Weights of a small transformer language model: 2.46M parameters, untied embeddings.
Each number is 128 + 32 x the weight over its row's rms, rounded and kept within 0 to 255. Layers, rows and columns count from 0. The size above them is the row's rms in percent of the matrix's.

# layer 4 MLP up, 320x128, rms 0.0855, rows 292-316, columns 0-127
size [101  98  99 100 107 105 107  94  99 101  93 102  90 111  97 101  98  96 107  98  99  99 103  96  99]
[[106  81 123  99 138 114 116  74  88 113 155 121 129 110 147  71 136 123 131 120 147 123 147  87 166  82 121 147  15 135 101 145 139 132  50 108 157 168  72 125 110 109 167 109 144 102 134 128 180 120  64 121 132 168 177  97 194 144 128 170 114 169 127  88  86 169 131 148 120 176  62 149 145  92 118 131 149 103 174 123 104 140 168  43 145 143 148 107 183 146 137 135 119 154 118 154 159 177 197  69 111 129 131 168 155 125 145 139 102 149 160 147  96 142 146 118 188 130 149 170 114 149 109 140 152 104 156 104]
 [166 158 128  82 106 132 126 151 120 169 138  88 118 171 106 170 147 194 203 138 119 142 115  78  87 156 102 168  87 157 109  99  64 113 121 117 155 123  91 117 168 114 109 125 143 117 131 102 154 141 111 131 153 138 120 139  72 101 103 106 123 112 156 106 151 130 140 154 118 181 151 105 182 145 151 108  29 147 154  54 106 120 136 121  61  70 164  92 191  99 117 124 105 166 166 211  87 123 133 165 139 140  99 132 110  75 148 161 118 148  77 140 127 124 185 135 177 186 144 150 125 130 166 128 107 140 120  87]
 [139 161 114 146  88 102 155  61 127 120 147 143 137  74 148 125  95 145 145 120 116 127 145 112 103 130 172 159  92 134 155 193  71  90 178 125 154 133 160 150 178  93 125 105 120  65  97 130 119 140  65 122  90 135 171 158  97  82  70 141 172 133 106 118 132 107  89 211 125 156 116 112 104 147  34 154  81 132 176 154 191 140 125 142 101 142 168 164  77 171 109 144 121 129 152 122 121 173  95 105 103 134 161 150 120 140  93  56 120 165 113 172 145 169 150 182 130  80 148 149 118 110 110  95 117 179 119 146]
 [ 92 131 115 145 101  82 120 129 122 120  76 114 143 190 110 103 112 138 118 172 111 149 106 112 111 108 170 101 122 160 144 144 131 139 232 132 107 126 122  43 106  99 113 163 138 133 124 114 113 145 127 184 124  77 139  70  94 111 216 161 185  90 109 127 171 163 153  80 112 149  96 150 105 101 141 109  90  99  62 108 154  85 200  93 128 130 114 109 119 132  85 129 159  88 127 182 133 175 102 163 110 180 120 119 117 175  93 130 166 125 152 121 111 105 101  66  93 126 126 155 138 127  92  90  55 149 119 126]
 [117 160 111 147 154 180  84 104  74  96 125  85  50  96 121 172 170 134 140 168 113 117 121 130 197 194  93 112 193 118 139 110 129 110  61  64 109 142 117  97 143 172 148 114 155 169 112 109 159  96 181  81  63 103 111 155 151 166 124 138 124 107 142  79 166 123  73 112 150 131 127  91 126 126 171 135 158  98 114 139  93 140 140 193 163 180 176 120 130 121 137 106  99 116  97 185 121  74 153 156 152 148 178 113 123 133 130 134 149 128 153 119 211 114 136 157 183 116 118 130 143 156 107 133 108  97 176 102]
 [160 117 159 163 128 133 162 153 130 149 170 181 142 121  87  98 128 105 126  95  63 175  89 125 152 123 141 119 198 105  95 137 126 128 111 164 129 117 124  83 148 135 147 138 112 154 117 154 174  54 135 155 135 122 157 113 169 131 134  78  78 129 198 137 115 165 152 147  59 142 103 125 149 157 180  79  95 119 119 110 129 120  93 179 167  99 116 119 123 128 172 119 123 153 158 226 168 110 192 140 105 130 105 142 146 170 127 110 112 138 118 130 161 190 116  80 175 130 145 182 136  42 152 156 115 160 191 104]
 [ 99 114 155 135 163 117 142 114 169 134 106  97  84  73 164 126 155 100 168 147 120 174 115 111 162 166 130 152 113  84  74 125 140 170 167 163 117 104 130  97 140 121 126  88 191 114 184 129 136  66 123  94 117  56 135 136 153 141  79 125 129 135  97  63 145 155 114 165 159  84 122 110 109 128 159 149 104 126 102  95  72  88  91 154  92  98 136  99  75  83 170 137 163 140 207  95 196  89  56 128 142  95 126 165 130 156 131  97 156 130 118 105 171 121 124 161 152 127 133 167 140 177 130 120 104 130  71 202]
 [150  68 141 104 183 205 134 137 147 164 163 100 125  82 145 107 140 110 129 163  92  84  82 112 109  95  81 190 168 164 116 176 139 156 110 127  96 101 190  75 138 126  95 106 101 157 109 134 125 128 135  94 121 143  79 163 122  83 119 198 102 150 138  63 170 135 145 122 113 143 138 166 186 149 129 153 147  83 191 120  87 110 161 147  43 139 113 176 103 175 108 106 143 142 131 124 119 122 139 139 124 210 135 105 141  97 154 129 121 151 138 169 132 166 138  81 131 167 104 124 162 186 147 173  99  89 122 140]
 [106 106  45 179 171 152 183 129 134 105 136 153 107 131 117 124 101  93 155 177  99 146 133  98  85 153  77 161 138 132 124 146 166 152 186 112 134 165 157 125 171 100  66 112 111 153 120 138  84 108 131 120  94  88 169  98 111 114 200  96 113 139 165 137  91 124 104  74 135  74  90 132 134 137 104  74 135 135 108 110 117 160 125 124 160 152 154 101 160 130 110 110 160 152 111  92 128  82 180  66 103 154  68 153 111 151 195 115 166 121 129 154 154 129 189 143  61 157 115  82  61 112 102 109 102 154 154 181]
 [158 151 119 103  95 142 119 159 127 120 114 159 101 159 144 117 185  62 122 138  29 143 122 109 148  61  98 102 132 106  83 214 117 172 171 116 164 152 152 124 169 116 126  79 172  98 116 116 127 112  86 129 119 225  80 127 173 139 156  88  94 102 145 146  82 180  87 193 171 137 114 144 147 141 118 165 153  91 106  93  94 135  82 117 116  79 132 121 128 154 165 129  96 146 112 155  99 123 105 166 145  78 160 124 139 187  85 108 184  97 120 124 123 114 133 109 153 120 144 163 111 160 139 121 178 110 104 104]
 [106 148 136 122 128 111  84 179 124 163 189 151 157 196 155 113 125 143  66 102 130 129 196 114 154 158 136 149 145  56 132 189 136 172  77 109 118 123 156 141 121 150 127 116 115 122 104 180 143  92 123  98  78 126 106 130 158 123 133 147 130 146 165 185 169 194 123 143 169 172 126  89 162 130  88 117 164  26 165 127 122  78 143 107  98 103 148 152 163 124 162 116 161 176 145 112  86 143 109  83 171 108 174 151 159  97  93  46 152 138 140 110  83 129 153 139 122  74 161 128 138 141 171 132 132  96 130 152]
 [124 105 129 145 147 197 128  91 157  97 111 151  91 181 138 105 141 143 194 114 133 102 128  91 124 111 102  92 128 109 125  94 140 148 181 105 151  53 109 153 145 151  89 119 128 102  80 186 141 143 136 146 110 155 119 166  90  72 112  92 140  93  29 127 175 144 188 109 167 175 125 126 118  96 137 169 137 160 110 108 119 157 155 105 106 141 140 145 153 130  85 103 173 120 120 163 146 103 102  66 103  72 170 103  70 109 131 234 125 122  71 140 100 109 130 114 181 133 135 200 123 121 117 123 135 128  98 117]
 [136 161 118 175 130 167 171 109 114 151 112 175 141 114 159 102  85 196 126 110 106  99 123 137 157 113 165  67  92 118 101 102 114 101  87 165 145 115 136  89  54 120 116  97 155 150 101 141 162 157 154 119  97 143  69 105 111  91 118 109  65 163 101 107 115 132 148 178 132 178 131 173 102 172 154 115 133 156 107 116  88 149 127  64 146 118 127 145  72 212 104  96 166  97 121  63 101 122 151 133 126 103 134  78 137 103 159 129 165 107 148 130 117 127 205 165 140 210  64 140  82 156 106 143 118 131  92 155]
 [110 137  66 116 121 128 107 141  82  86 138 168 117 183  92 115 144 104  40  77 106 157 154 146  91 113 151 126 171  79 180 176 157 154 130 106 114 138 138 123 152 134 135  98 147 122 119 203 117 104 115 114 137 128  89 169 138  64 123 124 158 193  86 137 127 159 134 162 119 158 169 156 115 138  98 113  77 160 137 136 108 200  74  80 135 113 161 107 125  78 135 122  94 122 163 123 149 101  98 166 146  75 138 136 157 135 118  94 175 183 126  58  86 122 195  93 100 126 171  87 152 135 154 145 126 127 183 164]
 [108 157 150 179 198 174 139 108 148 129 126  46 123  92 152 147 140  90  51 171 114 111 119  92 114 111 179  97  64  98 136 111 112 139 161 124 100 151 119 130 117 116  93  85 135 172 134 139 138  68 140 121  83 136 172 143 119  88 105 180 154 163 137  71 114 181 109 133 113 149 142 130  84 150 186 154  56 145 122 142 126 143 134 144 102 134 151 161 118 103  61 141 145  42 149 136 120  92 112  86 151 115  87 168 109 125 104 107 142 102 111 126 127 183 173 181 143 182 157 149 161 138 142 133 109 195 162 124]
 [ 62  77 137 100 143 152 150 137 104 145 167  95 147 139 145 122  83 101 111 125 171 107  71 148 133  81  87 111 133 153  65 148 104 103 158 188  99 125  80 120 152 149  71 140 120 140 119 114  92  81 136 177  31 104 125  59 132 148 158 133 169 175 148 132 186  62 173 138  80 138 108 141  62 140 147  62 152 118 159 117 157 135  68 162  71 127 119 121 135  89 112 123 106 124 120 104 150 112 166 147  68 140  84 105 125  97  71 193 114 145 137 133 123 119 159 151 113 120 153 100 130 128  96 114 139 107 112 145]
 [ 68 119 155 101 167 161 132 101 127  87  66 131 164 139 134 126  78 102 158 129 147 127  36 109 162 141 108 144 147 181  81 114 172 112 158 146 136  93 121  92 141 120 164  95 118 136 148  66 108 140 126 163 140 129 160 175 125 134 202 116 141 129 107  80 161 184 122 154 111 101 155 126 156 115 143 136 102 123 118 131  69 133 124 183  75  88  85  76  67 124 114 131 174 192 111  89 119 146 121 133  53 125 136 138 103 121 142 184 171  84 129 189 169 109 126  96 162 107 144 106 143 130  72 119 184 102 122  91]
 [164  86 116 125 170  88 169 151 160 143 133 158 147 107 115 122 181  95 149  88 158 142 155 129  98 140 129 109 135 137 196  95 123 106  68 114 173  79 116 179 119 103 207 155 136 117  85 108 163 137 122 116 154 156 105 113 100 119  94 131 127 111  73 118 109  83 133 104 131 184 145 125 138  62 137  85 149 144 169 224 113 169 133 177  89 139  61 105 152 146 132 122 144  86 121  86 142  79 118 117 170 133  96  97 126 205  82 115 119 173 101 154 188 126 118 115 132  80 128 139 120 161 133 129  77  82 106 172]
 [185 118  92 115 149 128  90  79 170 157 178 143 136 132 170  97 143 119 170 100 110 167 141 132 149 176 218 128  77 120 127 178 103 144  98 149 127 127 150  74  80 114 123 154 111 124  66  97 117 147 151 147 110 110 182 116  92 161 169 142  81 127 116 107 132 119 114  73 102 152 130  93  97 135 162 149 127 129  97 186 107 111 100 106 139 144 132 186 121 145  96 120 169 137 111 125 160  79 113 100 158 133 122 216 157 188 129 126  86 126  90 147 150  97 109  95 124 129 123 139 154 162 251 126 126 140 187 140]
 [204  89  82  89 112 160  92 147 132 120 115 106 146 149  88 131 101  96 107 142 118  77 170  80  93  51  90 131 147 140 104 147 158 130 107 175  99 121  88 162 120 129 147 154 170 149 137 120 140  95 107 144  69  93 166 114  88 131  73  99 134 162  94 150 103 161 182 192 160 177 121 181 151 140 184 122 104 117  87 188  95 118 143  92 149 119 152 131  75  87 134 127 148 124 158 137 149 146  54  79 121 143 117 131 125 161 129  94 128  92 164 119  65  96 159 119 133 141 142 148 125 128  96 171  84 193  76 105]
 [140 145 180 102 117 105 119 141 165 125 120 129 141 197 163 137 206 122 109 116 108  93  84 181 125 123 125 135 137  71 126 144 118 107  91  91 119 118 144 129 121  64 124 201 123 192 105 140 168 146 142 100 120 130 114 141 149  79 157  48 102 158 138 135  67 145 171 131 111 137 113 127  98 135 177 158  55 101 120 149 155  84 192 101  76 112 126 151 116  87 135  96 109 129  21 113 121 123 135 151 118  78  69 170 129 124  86 165 133 103 174 150 150 140  73 111  68 140 127 123 153 139 120 155 125 132 158 156]
 [109 161 130 188  81  96  77 118 143 155  84 161 154  95 170 162 109  95 107  82 162 116 118 139 139 139 174 108  76 168 162 170 137 135 135 141 145 140 117  96 112 132 103 127  67 110 107 121 116 113 157 162 208 174  92 135 135 113 160 108  73 170  56 166 118 222  92 135  96  77  75 146 135 111  74 115 131 134 132 149 106 170 162 188 144 126 162 109 105 168 130 166 149 109 134 136 152 172 151  68 179 125 143 122 145 109 136 110 149 130 156 178 160  98 130  74 136 149  97 134 174 136  92 121  93  81 139 164]
 [121 187 121 165 139 166 148 190 139 133 137 165 162 147 126 196 115 135 104 144  99  98 200  92 102 203 153 138 156  58 189 147 158 156  89 113 110 114 118 148  80 109 151 126 165 112 157 121 141  54 104 154  98 141 103 128 135 120 110  75  86 106 159 129 148  97 170 143 192 105 199 118 175 126  70  85 121 120 130 137 156 103 126 125 148  98 138 174 116 166 101 131 148 159 116 167 104 116 102  95 138 155 104 108 153 181 135  76 143 130 161 114 169 104 146  93 161 119 204 134 129 163  69 120 134 113 166  92]
 [120 125 137 158 124 165 132 102 138 125 162 161 145 143  73  93 115  96 155  84 142 143 198 112 198 121 165 148 160  95  77 148 173 134 167  68 192 110 144 120 127 146 106 133 126 141 134 164 101 127 130 109 173 158 142 134  93 149 127 130 155 115  70  99  70 148 136 117  73  75 116 109 101 128 168 123 173 131 143 170  95 139 111 160  80 107  89 153 142 155 171  60 141 101 193  95  87 144  66 191 156 144 133 180 122  66 149 146 159 112 173 124  67 115 159 114 119 149 102 147 151 112 138 180 160  68 134 144]
 [119 219 121 145  97 141  77 115 195 169 148 104 107 119 154  70 131  70  69  61 135 133 116 127 140 180 104 115 200  93 132 113 124  73 141 132 132 123 100 177 128 114 130 182 135 146 126 104 100 108 117 180 128 131 103 123 159  95 194 137 128  80 142 130 101 106  79 141 135  93 152 155 141  53 160 123 136 142 100 180 130 122  88 178 158 107 150 164 102 145 163 153 115 121  96 157  97  95 104 124  67 111 141 127 120 146 118  43 159 181 125 113 146 121 125 175  77 186 139 161 139 139 101 156 125 166 115 140]]